Each number is 200 + 20 x the weight over its row's rms, rounded and kept within 0 to 999. Layers, rows and columns count from 0. The size before them is the row's rms in percent of the matrix's.

# layer 5 MLP down (transposed), 896x224, rms 0.146, rows 870-895, columns 56-111
099,196,194,200,175,210,182,177,209,204,220,222,227,225,195,203,216,194,228,210,222,213,205,182,164,177,207,186,180,215,220,168,199,203,222,198,199,174,212,176,230,198,242,241,219,208,214,180,177,157,188,217,206,188,164,193,189
093,181,216,206,208,198,205,199,198,188,227,186,211,206,193,205,205,194,222,198,233,200,178,196,213,200,195,184,196,193,197,199,194,208,177,202,185,172,203,222,225,188,200,205,207,230,232,191,186,195,192,190,206,208,183,168,224
107,198,215,210,211,196,181,197,206,193,196,173,202,178,194,225,204,215,165,202,203,210,173,206,202,217,187,137,168,164,192,176,205,219,214,181,185,167,195,210,202,178,209,180,189,209,207,204,169,203,236,207,181,231,230,205,192
105,244,223,207,200,219,192,180,223,169,191,171,183,187,178,179,188,189,183,232,220,195,144,167,185,221,216,162,182,203,189,214,214,220,205,184,188,181,172,208,234,193,199,183,198,216,214,159,181,174,157,179,212,220,218,211,172
101,222,188,209,170,220,199,183,192,198,206,203,195,203,216,211,190,193,172,199,234,203,188,192,177,196,205,197,205,201,209,203,222,224,208,171,240,229,250,213,277,228,190,221,195,236,208,193,204,188,213,198,209,203,210,188,219
102,189,192,234,207,209,223,209,230,220,191,224,189,202,207,173,215,189,189,181,185,207,213,204,173,186,219,180,171,177,228,183,188,214,209,187,222,210,225,188,195,227,193,200,169,191,224,189,204,217,205,226,235,186,210,213,201
103,233,192,184,200,165,194,203,180,204,164,236,208,186,213,220,179,205,192,235,212,199,181,181,189,160,201,180,208,235,197,187,161,229,203,228,190,199,226,181,176,172,171,198,188,181,208,216,210,198,212,212,189,186,202,212,232
091,187,181,172,144,243,191,229,172,181,186,173,203,190,172,189,194,206,207,199,167,179,169,228,187,218,193,200,191,200,154,208,237,215,187,226,220,212,193,167,195,161,189,207,184,180,210,205,212,220,179,201,177,204,230,167,201
095,174,196,180,183,215,213,193,186,233,203,204,232,216,221,216,200,207,216,207,186,182,192,218,206,149,233,195,194,144,195,227,216,175,209,197,215,188,195,236,187,194,166,177,192,238,214,208,157,194,216,215,223,190,217,230,211
088,196,178,178,204,197,191,245,208,200,199,221,188,179,219,205,230,197,204,204,211,228,185,247,194,232,195,189,207,202,200,218,183,221,224,226,173,221,224,226,220,227,182,201,200,237,198,219,213,191,185,224,192,170,176,213,226
094,219,180,172,187,219,208,178,170,175,199,203,178,193,160,166,214,209,193,201,185,184,180,205,178,187,203,198,196,160,167,196,215,206,176,206,242,207,186,217,171,226,190,207,156,214,174,183,198,169,182,187,207,215,212,204,195
104,191,243,217,182,190,187,220,216,183,211,204,191,175,221,202,175,204,201,204,228,203,238,193,229,204,241,200,215,191,205,209,208,178,200,230,198,209,171,192,203,190,199,176,202,213,212,213,166,194,194,167,195,199,207,194,203
096,189,210,224,204,202,191,183,208,225,209,205,201,203,202,192,202,204,192,199,228,207,159,198,184,175,223,198,228,200,210,182,207,196,177,189,225,206,232,160,219,241,180,199,181,176,217,178,210,213,182,212,203,184,214,221,176
095,204,209,175,202,186,181,195,178,191,216,191,184,177,211,197,198,246,196,187,204,216,166,205,210,183,217,212,214,196,183,204,206,202,204,209,202,165,170,201,189,204,169,179,202,218,164,214,236,175,227,206,238,177,186,180,172
098,203,175,201,162,170,202,228,160,181,193,184,182,217,189,190,225,179,189,206,212,206,214,175,180,208,246,159,208,203,193,185,226,209,205,196,203,220,206,204,218,198,189,202,196,202,201,234,185,188,141,185,187,214,193,178,190
100,190,195,185,224,204,187,216,205,185,225,215,172,212,182,243,192,199,214,213,200,190,177,171,216,188,179,189,212,198,234,219,187,202,181,219,215,202,193,219,188,191,195,197,195,210,189,184,181,195,156,168,228,226,174,203,176
101,164,200,207,201,214,193,207,208,202,186,188,214,203,198,192,195,178,190,193,209,198,200,232,220,200,195,180,219,192,219,233,214,205,172,196,221,185,187,202,241,166,174,224,211,199,232,193,157,198,180,189,195,178,195,207,158
098,199,209,202,160,217,160,189,203,220,188,207,199,189,252,226,184,185,190,163,209,179,178,168,163,202,209,245,186,176,201,208,170,207,231,191,208,244,197,216,212,207,167,181,196,225,200,230,185,198,197,216,219,192,180,199,176
093,186,211,171,202,207,212,193,196,229,197,193,206,173,216,223,183,148,192,217,208,193,226,189,179,179,176,158,189,172,203,216,214,210,182,194,173,173,222,199,201,185,224,233,200,216,188,231,206,221,210,215,193,195,197,194,216
096,165,196,234,206,183,210,180,214,175,179,208,215,210,208,186,207,224,176,212,235,201,241,239,217,188,181,190,186,171,215,246,178,213,220,213,203,201,184,187,222,209,200,185,188,167,206,173,216,213,224,226,218,204,190,216,222
108,191,168,174,191,184,222,189,230,230,184,187,203,193,181,205,211,233,219,177,211,188,187,229,180,198,194,185,215,210,172,170,225,240,225,189,168,178,217,225,215,223,187,224,201,207,202,188,239,177,199,215,174,215,215,159,207
107,190,193,169,210,223,196,164,163,195,176,174,210,189,211,212,174,189,185,229,196,228,183,235,179,212,211,224,216,243,220,211,208,193,177,198,228,190,186,186,213,172,178,193,203,189,234,195,207,185,168,182,222,218,225,174,217
111,216,204,213,192,202,214,195,207,211,235,202,200,189,220,184,190,199,203,189,202,198,211,210,219,226,192,198,204,194,187,216,185,225,194,182,183,203,190,191,192,169,219,224,207,222,156,197,191,210,185,189,229,257,208,187,179
103,208,205,195,200,212,194,191,146,221,212,246,204,186,186,197,208,212,181,202,187,228,216,191,189,242,186,191,186,220,211,186,198,228,212,182,212,232,151,196,212,230,201,194,218,210,198,203,164,203,186,214,187,187,201,199,175
107,194,195,211,185,163,212,216,229,201,196,163,180,170,216,230,234,236,196,188,203,211,196,162,202,219,165,215,236,194,164,202,195,193,224,199,225,191,184,202,229,188,211,152,168,197,199,226,228,218,227,160,183,195,198,202,192
097,221,224,219,213,181,185,166,216,184,193,203,210,215,157,197,204,197,183,221,194,247,201,211,206,193,182,166,156,201,216,225,208,204,230,205,194,155,204,185,233,209,213,184,253,204,174,179,227,190,175,200,203,183,200,197,222
# layer 5 MLP up, 896x224, rms 0.143, rows 871-895, columns 56-111
093,172,174,190,219,197,189,168,186,226,226,201,228,172,173,213,186,223,170,193,205,185,167,205,207,179,182,209,203,206,207,219,201,183,201,182,214,168,225,190,202,217,184,206,178,176,225,187,211,221,191,176,228,227,235,181,177
103,219,189,187,217,206,211,201,222,190,185,232,189,207,209,195,217,233,190,175,201,186,186,207,190,189,188,170,204,199,182,202,188,180,222,172,215,194,186,175,216,192,255,200,168,207,196,236,205,170,186,231,208,221,190,205,206
101,200,203,209,217,195,205,178,181,211,213,164,206,182,188,229,215,191,191,205,172,215,189,186,187,196,214,219,196,241,220,203,210,220,179,197,167,177,169,168,205,212,223,190,198,187,206,225,224,202,216,205,197,191,195,207,184
094,216,207,190,215,239,198,165,191,217,203,214,207,212,226,215,203,174,181,236,200,205,196,204,201,210,199,203,225,204,205,213,192,215,178,232,185,178,174,213,209,178,186,185,201,180,172,213,211,177,232,187,209,191,205,182,195
096,210,160,219,195,223,194,222,221,225,233,194,175,206,247,250,190,201,179,202,250,251,178,219,216,174,205,195,183,193,191,174,228,186,178,188,190,190,188,235,212,225,166,183,187,179,220,169,184,187,188,217,212,217,227,179,219
103,211,195,196,192,170,143,210,190,201,184,213,199,223,200,161,180,212,186,203,187,216,199,242,208,175,184,181,194,216,201,180,171,184,188,194,194,204,168,195,204,204,173,194,216,210,209,181,244,198,209,171,153,189,203,200,246
097,219,211,190,209,223,251,213,192,193,254,228,194,201,167,209,175,226,211,238,223,167,223,187,233,205,191,197,217,200,235,199,201,216,197,219,199,230,200,216,220,184,210,218,155,205,194,221,213,219,218,179,200,222,164,204,241
097,170,192,178,188,171,214,187,228,195,167,163,153,208,217,222,203,201,206,206,208,165,188,223,183,206,213,181,197,165,182,196,183,194,161,184,184,248,203,200,175,196,169,222,195,217,193,181,195,183,225,193,175,181,213,216,209
087,183,181,198,198,197,205,186,201,178,226,194,229,212,173,199,192,233,203,195,179,151,223,203,225,174,198,226,177,205,213,214,211,194,176,216,208,185,214,229,208,177,198,186,186,197,204,200,197,199,225,166,199,192,205,160,173
096,183,222,228,214,194,212,185,191,200,226,189,214,224,187,202,213,194,205,178,232,183,206,168,241,201,244,201,218,161,209,209,157,201,204,207,194,178,223,174,224,215,182,200,188,201,202,227,216,230,198,202,204,210,190,209,187
105,200,205,188,176,184,201,178,221,225,202,208,192,201,229,209,174,188,179,185,221,241,188,195,235,213,210,230,185,223,222,180,165,217,172,191,213,223,152,161,179,182,174,197,216,216,207,218,191,170,189,189,195,216,176,180,214
098,183,189,173,198,212,191,164,182,201,222,216,179,190,184,213,198,178,217,194,183,192,195,211,227,200,187,198,199,192,219,181,204,217,213,191,192,192,226,235,214,184,220,193,239,211,184,217,140,203,197,187,165,189,212,182,181
091,215,184,168,205,200,191,203,222,204,195,202,196,222,194,186,195,209,180,206,211,180,241,193,192,214,205,193,222,234,211,246,169,197,220,177,207,197,183,148,191,198,177,166,183,207,216,209,209,218,218,179,211,211,185,221,216
098,218,212,207,225,216,220,195,182,183,213,210,192,191,193,194,207,232,204,199,202,225,203,190,220,229,177,216,198,222,185,211,192,140,238,194,201,202,212,204,175,229,196,162,192,218,205,146,191,182,216,192,203,197,220,207,239
106,192,207,210,173,200,175,214,210,203,199,219,204,203,218,207,199,170,189,190,202,199,207,200,209,233,196,178,195,197,184,171,207,199,204,197,186,184,185,183,178,192,219,194,214,162,203,198,222,183,194,189,199,163,182,193,230
097,226,208,190,207,220,221,214,197,211,189,221,215,196,219,219,227,193,169,186,209,169,172,228,224,216,172,195,216,202,191,177,214,185,183,208,207,211,214,222,232,192,181,212,222,171,251,165,179,189,217,182,200,206,165,196,208
095,215,199,183,177,187,200,217,189,199,194,177,207,177,205,197,206,183,206,218,185,193,211,226,199,209,199,221,178,227,195,194,151,165,235,246,153,193,232,201,178,205,206,201,203,207,188,207,212,166,195,224,182,225,243,188,229
099,228,222,219,202,222,190,190,230,215,191,168,211,200,213,176,205,190,213,207,228,213,212,192,196,226,194,227,214,191,252,217,210,236,187,211,219,197,229,197,225,191,191,201,193,164,179,194,192,194,201,204,178,213,233,198,177
096,213,179,193,200,245,188,204,211,207,199,222,195,197,207,234,209,203,214,157,187,206,188,215,231,205,220,186,204,187,213,191,250,181,185,196,202,165,198,194,197,205,215,206,184,208,215,203,217,229,175,213,169,205,183,220,232
109,205,199,192,209,195,177,215,208,194,201,216,214,190,194,215,198,236,217,191,194,161,186,186,155,222,231,141,154,182,222,177,200,199,207,217,200,198,153,182,216,193,159,184,197,183,155,205,196,163,207,210,177,214,236,182,223
100,230,213,221,200,193,221,200,200,225,183,204,166,179,219,153,202,181,217,175,170,205,211,205,191,207,221,211,168,164,202,206,176,183,226,253,201,208,178,181,211,183,213,204,227,258,154,192,199,214,193,188,230,188,202,182,209
107,187,196,204,214,152,233,231,186,242,154,174,159,207,219,212,202,196,183,207,213,171,212,204,205,152,220,201,203,215,206,161,196,186,226,171,197,236,229,205,201,163,180,162,230,224,209,187,192,210,186,196,210,207,214,202,188
101,184,219,206,174,193,185,203,218,222,193,165,207,230,181,203,220,227,196,160,206,184,204,175,243,222,205,170,205,245,150,215,190,215,190,195,208,209,166,210,216,176,195,171,172,187,201,190,187,208,197,200,179,221,218,197,209
107,217,200,175,219,215,175,216,188,185,192,220,249,232,225,232,206,191,179,172,215,212,214,233,198,200,217,224,198,228,195,203,231,171,172,192,229,207,197,209,216,190,234,200,221,184,203,193,210,207,210,180,209,183,220,225,189
105,210,211,179,185,213,211,188,193,175,213,208,195,215,216,173,240,143,198,191,196,192,192,174,210,201,187,223,185,192,209,217,199,187,207,195,181,195,193,207,172,228,188,163,208,212,183,242,179,234,164,204,217,196,197,190,191